config = dict(
    n_head=6,
    head_dim=64,
    activation='tanh_gelu',
    norm='layernorm',
    norm_eps=1e-05,
    positions='learned',
    qk_norm=False,
    bias='all',
    tie_embeddings=True,
    init_std_qkv=0.0843,
    warmup_steps=200,
    final_lr_fraction=0.1,
    doc_mask=False,
    steps=3910,
)
Each number is 128 + 24 x the weight over its row's rms, rounded and kept within 0 to 255. Layers, rows and columns count from 0. Numbers have three digits each. The size before them is the row's rms in percent of the matrix's.

# layer 9 attention value, 384x256, rms 0.166, rows 245-255, columns 128-255
093:176150121141133163169123111119113156124125170087079114104124147177131106126134142132148096179125166113139142167155148143152109143126125135118101095142138121115151177166146147135115093118086094113118132111110112117154109145125124150146125105136147116114140145109168137081157142147147114115099143063148078095159117165190099148134084131125121154179108129133132168101124119147142175120100
088:118125147120138119110122109092118147142100132105142148130090153145135119132125089122097076123095091093190145127130103117131165114154139146144130124185130129104149140099096105139151121129093097191173110150106097118150102111095125122127142151084122149141096087124140145088170110112091123142068130119123146108115153141140145153133136129099148116140115108125137143114165137118145096122110
079:088113112147130144121097144103144155088121146136144089135127098118148133118107113107165145149109116181129129151121127122113137112112110150144085166160133109172068090144121158139117120118152132119107125085134146142154100098097155152132171164131096126156144153121142130122135142132051114124128109130122133111121142146124124123149152142175093140115084131117132120149158107137137134120123
096:131125067143117181157147121109103135134124164142173121137145169164131125149109109133129153109149137110049121156155120109154115153133123142114137126110115080124095166169132106126137087121121096129133150078127145169150146121096124123104115146114100127141153108107110170101159121149106140128130101093119141124092140159118132115084157111138092116138143107088144126105106095130183099132119
089:116123144123128128133128123108117117116144115134094161110140161100058166101124141107144105104165174182144151090102110104056099155119122151083134154138157120130127158116137155095105139077110114138125118141090135101189133107118142104127153133157094079167079110133121123097114104144124117139152145084155117128128161131121168142165114135128085123143128132107119139103125130120138087129154
091:133140097140157181070139122128171124085177195122096079132143148150165121060123127153087177118117151134128117133092127098128100129148090151138134162103171135128132100148101097133124129148118135123119122124150162115134121157140125115094137138140127134114132111102160104123116137130111120134146139113094117119085146132136120157159114124149124153141169144100115129122120149162135110122097
089:111148166111150171122136147134087117097115102123063154142112102089118130159172138148117091088179065139163148135135138119178148115149084076123128190144152150152146091128103130098117150096133138108150149110120124110088146109097115127157144144080118146133105140153131131099138139141139076160068118111136138149137121140155118168104113106094110087128095147099125111122127118102129127097103
095:131125102151088138147104124070152112155138170099142153111142102138126112121131082132114144124143144151132089119148155062160088174123108125122128117156130109128149133122129133145129137107136127096158146146137117095117163107109120134115117158168118110110123149133168119140153102127168159160164100117126134176148112181105156159152121077157118124110100168085174116135147103148102153136153
088:120119100135093115089093145122175116128115119151121116102121116084151126100132121117134113112146111156141132112128132123078126145117151172110127171185139164098157126078123131134137139151150107094123161120115120124072135089132138116108169097113144113121091120065139137127095144161138117150169110124144107134124119153141112169078124096123129109119150090104131154144054141148177183089160
088:112138122175133173122108112122125133135117124117141141133118142114175104125122121156063126144143116154087092124164142137091123124142122105182157112150105148158085148142138132128109142152131114096111120155137111078120161118143141134155098104134082098134160120143168127071100101134134079100103120128130102117129124143114119133046142085118104097137116133119109118141171146113097138179112
091:107139149130106146135148144120116132120132121122153101107116146120136148121119116086201072139143128133115100144174111104115121115138107156126105155153141136137124148135132136048140144134179184140137149145154151138063139121095113139126117106149135120078112152154128136141098090157144147108127098175110108174114145166136092100161173121154112102086151143120101099148149128122121104150092
# layer 9 attention output (transposed), 384x256, rms 0.142, rows 245-255, columns 128-255
093:142099122138113135149144134116123099113104088176136154131112123099163172138095120128133101123120102166098177134117130154135140125145134121136162149126114101107170111125108141116115138115134160160118099135130155141111128135160101125115140139123095114087097166187119131147157134136126171139141144205100132161096136105094152091128131137133143113114120138165118087158091127129143115139127
088:158136161114087103130135152114165149151127130127111119180118118142130133138143130129124143126160138138116138151164136166142116121113155140087116111084074119116139156123134146161084119142135126136142155104093132106149154099161145105122123140141147103151147138156123127121162090137146148128178129122168099131131138140123125125157095166121095122117154080139116098134131135097123135113144
088:151181138123129126122167136162142117141127119141148146126132148127136133116109159138147162135136122132160160082155188139145128154132138124145127161102153162130172144150170161122133153135167122154129134129124132113108153127160160135140110156120121153136151123129164151100164103120121110155113127182141132158138121099124093115162155099142109149177174141169147125067114107134133139116154
098:134152130169145151104148147095131129106106149098182119111133090126130120151119135123124093117118111100139138117120111166166148128099159108111161092107171139145112140108150162141117164167148138079142095145135098128145144118142108124108106137113125172122166139151151141142123132118119130095128143170167129113131107136125117123151133168103157153118084126132096104109140139156114129150118
093:126076116142158166121076119130117125128117128115139100123157098153105145137101106179115105140130101124153132164152148130128132073122137140190103135113112157117087134143090173123169096126138105150103167128122139163103139143100161124136116121126171133097125112156151131174131134145125180163126150171148087114171133164170130130136102092122136119110147072145124157125095115130115160144149
092:107138129139142115104094143143089118133133125162115109156105156111103129134107124120133151113168157172122128119179147138082141096158142114115159126154108080089151081119104136132161117106145125108088128133159133108126114101127131165120113137125157132123135114090140126133139132112133098152091058089151138138074160140140108051124116123099180137123100103113175132147111122136125128168146
091:135108146084147132101114060137076137123135094136142098144142157106150141137138132166128099103154149114143103130134072101142131122122136129088116150151112134180156076088123125126145080141169118134138151113081116145100135152112165103139112087158129144126168150107117089152128120131129166134174163142110129163097084109145093117156133115105115169130151120145138143093133130147096117115101
099:150099123127136144100100115153127152113144062150125110097119104158156154099115146150085125115112142104123157116155106121147123114139147162161125100106131136091110111119127130145138170128157146121118124131135089150123088131177126097139084157129154131109106102154139103162131126114147110097104137148121105083141162101129100102115177148115156106124119095135102137143130154126140133106125
090:146098166130105096123071132110108104137141156103149125141191122194118147122116131097178126117103111122138106148115180167121111107162178095153107167127123114090138117151133156132181125126154106122129126129150102135140132171085125138094111184109142171148119139130144094110127096139140122112108099140066091116158094122119133159144141137127158157135151175152168165130131125115083124142127
090:111130110179099115132086090103136154071114122145141139110132151095108097120133151163137169090160126161125152098098136153161142155134136098122139103141138165104159128120125136123147123100117115137109097097132125157151122173146125124095104174138137140117163093138132113091154133088146175105144087107146095110103121127109116135194134178099138115117140122111135146119136106146152104148108
094:167153164115135107096099146132117140136119094085154122153103168104092148084132142113130149168112100103082120140077140146080104137134100090167150150148119124161142129148153111177162131144123166123118113147097088106121169113137093126148145120105149112208151125092121121134106105133128111147137092135094132080127121142133150150085112156116106109131117116122145138114080142141124127101119
# layer 9 attention query, 384x256, rms 0.142, rows 256-270, columns 128-255
104:131133111122129114086133131092164169167181162104121129173149159131147126135127124109134140136114100152139146126112141153124106142147147100117128149102143131136134108117113125091140107105099136112175126140143169127154122139104127113149112164135117113141138162163109144129101185157133127170103102103186161196140146096097109131135115150109090138118137130161145082085120162113187089138142
105:107091110092142133121136157192128105146076134114114099152147096130115134156146119108126116118126125117178140146142125104156107123125115125138128136104120119144160120121156099121111088121129112109124098100112154134152117133081188104172097150161108141128077129100114121148150144168099135088120094153130166132129139139142122142145170096115163143089145155100170173091127111108086125122176
106:105124111136112113110136103095132105116133112155169127080127167146126130128120106132134123107098097126131123145167194095150120140117094136133138124111146108150114139135112103135119106164157109142161126191137106131111153117115120171157158113127135106129110125111104157098139132088116125181139097150087076114114154112116132156119071123094105115119163111134117088151129097161134112154151
099:107117131117185156124123146137137138170141113155121122092178108136124114105135133115127119128155072173161125113141158105149152123116155136148135118143110177149103089128104122127116161141107117127172140105118138112154135132147166148148146136119125144109165093165132142146117113125165158138139146077117103124135086103112142123175095078139158097132132129121112119115120105120114099145162
098:101107129120113122138105116114140135128100146151136122119089157101097146103130086097120168157147112123107113143102133128168145123138132098124112107111104158152088103130095095093148115182101127133117147108134146110145119127091167134100138124158081095112136104115133116130096092114073119142157159152142133188143081110131126088158119136176137168129176135131144114111140138150124114129129
098:110141188117104132113173103121148115135143095121134147118150166098079171149153116161122134142159158115101103131073161114175122114118117107134161124079141099134134113109107179137059080117144096107147108089161145142132171173140148117151102111132167106148104125126142122109135092127096156130173115111101106148172151162133111117124110153094113147129102100118130144099144152138111105101183
105:069107159141178135141099143149150161065112097102167105150130141133130112164132156123147141134129101117084113108137127100148122140128077139129118123104103140082143069152135122152143141091132157174110155135141047135106148142133108144169136161153101108158172171140109121127138152122148127153105104134140082116112155132081109131134136125121159121130120111124119190127118108130100165170116
097:140106145092167118129151124101080126140090135142182108127062125122149150099184086160139120164149092107120134125093141150139137113145123134112150156177147088154147134124191138134146089144132099130114143122084154104123128106087140111143106086143131147109143144081143095093182122120128136122133127173102128142106112148159146142148101139106176133126129126118155130121143142113121164149098
102:127136082127148087102099090074088131139148084124145127130119122164076119089129133126162135116162109129174109096154116138093130150129107095144169151102127121158097102112133102136130154139116105127091158140124109165103107108112121120138140127161087148078134103134135141127107084120117139090118119156138150116153124156128098116088158151119121094167117119167126186121085129156158131119183
094:128103161107127116134125100094101147108129121162165151111087179151081149145128122126130111102129146086187106138109107101111122142124141167110115091123105147123139129130104114063115125128098087136121176143146112146133118113145113094116087115149125141097083103124147115106107163137166125132111090149124154153128152095141098146098156137133110141104091148108147145157115118125160193163114
102:168128094141116133135096077117140146096066160165174157132114143139131104103143129146162128177105130119171138158113127099133149110124139095089134150127123112137122102120154129173088134115135144117140140126148128117139102101109126141135130119105137119124123177125188099126123123127154113126135130120096126111127176143078145066132132136127143113127173122108169128152167180110124122134125
106:114083124129142087137099147124147135098075132149135105095149122117120129125147122125136142094113150135137153104145160139121124124098121115102141126132105167156109167096150139138134050107180123131112134143089123150136123122151122133143133094105121169102142134088074121154124083123141125123120115121136149132126156123123155131130112088127125128098124087115178134162128111136150145110155
099:150118138134148124105119129102092153124132100138114157105149123158108110140099085130130124142122137167145133123121142150141086117097115146143116115138138095113110197165139150073149179167100124155086132136113063134092167115124122104160171116107097086152136095170170150145139129166147153119160090119114135144120136128113156086095138151148108164126145118150185141119113123113150128160080
102:145152124185116106133092116113120101125135143161117145105148136124124113158121139084091114143133120136119150140122130114120123108114164100119126146099093088169130120117146135117103113117152162147174150148070146192106121156130157098132157167156126131111152132130158124093096144124106073112168138125182145140127099144091062105131120145103139164139137120118137109166076134135114129098118
107:121133139151116147168107111118096166104121120103104124100116154128140105109124148115106140117146158139120102153153130117105155119121128151134107110110140097088126170148114117130113146154186172122138120103119131093131099075116166146175102130148139129137119165134115160098130138124127140129109143173104133102141121121107129137135123126149113129156131123101135142091125114144170131098109
# layer 9 attention key, 384x256, rms 0.142, rows 256-269, columns 128-255
099:146142144102136135131125121158122112139166115133091138115150080093099153147119140136092112116080147081104122104123146103150154133140119077141123121137125097137084113144148177165143147150130104107173125153101141177126096170131141139127129178119133133110115166139080138142134099157122104135099148104132134136132138151154156135120124143144165128119149101137160114097105175097108089129125
099:115116139125095135135067162135120107168113131133113107120155082132124164137135113099108132112129132117092127119148119129136140105185111120134127115110135113109160137085145101109101126121137141135130103119139150083149100085129121121094079145153151172084107174113112109144110128083106153100113146164110142153171108099102096143114167127135117159136140118169118151109137117139104102129110
101:088109184129152098172122130094138133101108146104179084118116102095143140124132108161167186105113139111129116120135171112149139160130148124121107125133107128090077110135100153111186088103152131136126113140134097126163153109156151186162118106131105119136114068114134103114149140105080111197162179133127088153137108136123117150160118118097140127116143115115116114122117146151164172153137
101:157112155140114109140118110140146099149131077151168104125137092111176179113116140126100093129150115166123118114119146155127152141163134164122133153131076125103098122136098089148168157169141114137176123142095141124127090100151134132118086111117160120121143145146158079106118144153137157151121125079093111099123146090106140104145100087144105148131083091129115100114125146126131109126109
102:104098144172159108153176140117107107135134122121165100109156107135109136093119145111112101131177111136097169118141092105104116141142063090094124120106109132096109144139094140131125124117140124159096118094123126107127173108114159127152145139101068131124109099122142151139167107139090153116118135148136167149114143113135139119126136133100108120142167081161109124125103137096156115124138
098:123161130150169137134124121137168155138129157108136127139158092129124154103138119159128118171173122107146125174096114130119146147077074160135144109127193117127108101125149129129136119090122093127169106104115146092138159156132136085081093075146106122134072163127083087135126138123121163114121153137117104102120140160122140147121144076134170115130125147106124162101120131146130159151122
100:141097168144144152135101130125143100136149144142119141122117172107118149138151149158172129135085092107114137204138160125092092114122157144112114151148105101115145127142130107121161191153083156140120085110140097151111069129170097151152130096107105122126145136121137178140140147120135146142106090112154119126158153122134151154109120112154153096141137107111080115112121094125130139109130
096:186094154131116131094091145074096134100145162136107130126094108139188118114137141137144121126146105154134135126165113132093138083121143087132130105113139125156174139148117107088109093145123140158138104128108128144118122152120158127170154120143097081114126069088091106120132108169108143135145172139109113140113135146127130124147118135140100137162156108108154188115126135139134111121137
103:139100112115142157122113146123150101160121104115121087129102133074115141139145123149114121157123129121123146128125130153183117155086134108105130125121152130140123155199129089158116114134151123146101115127143097113096146112135116149158118124107070158099098135144165126137130113160095105162102104135105170096082147131135154138113159116130132125140107125115135131137149184127149097147167
095:153128096177130078133141133095166098110162137115108130125139153122137121101135123136171108130135079080115138132084150132130153130151143143118065129093143107139186094115136107072120108146180123166131146135154118145128154145164122125139100162116171146160096127097155114163150154096174114123103081096134149136119136127146139105116137107157136150138104136099122150116128179094097117151154
102:133139104126151132107093144086092186145114113113133090060119143161131152098142154096130108120137143106153118127181148113111167105116091117117121143155174162119142118115089178152102146128147180124166175128138110140116087130138112116135141195156144094165124130147125162170140113099133128138166151157069078132154164109134150113142100133149141123122125112121157077162101135149127125097158
102:136124122095089109113124148116139147169131133120120118121170125139122084101123128096138076113113126155151129118098140097117116094159138140100100148126158163131146141117124135116151100121181176142139108160127156116162123129132137152152121126120104122114152181102084106126137098163128109140135118162100144126138150082135058171115144124200131119145124110140174114147129118096133082093132
099:126129143064152127081117109126099091135148130096127133130136146136146132101137098179136118118137122154122174091148151142155117136125128130178144138122148097132101109126169145126127127147113102080100116139160096120138145167135119103069134128131155139116152128107123108133086126173149057176111148099149107140103084166072146154159141094147143104097140129099149110102148129093177108150112
106:125143122117129141144148134103098110118149166150076113062122113122119104130145163103142132101162134082109129093116149113137104143120113107110142158139091115115134149172110084121129179124108133147149141179126109124135118129150126155118160101121127126086142165154173132122122114107153110100178163099120111100107156132143112129155139089140130138088132144146152138133197119149131166154124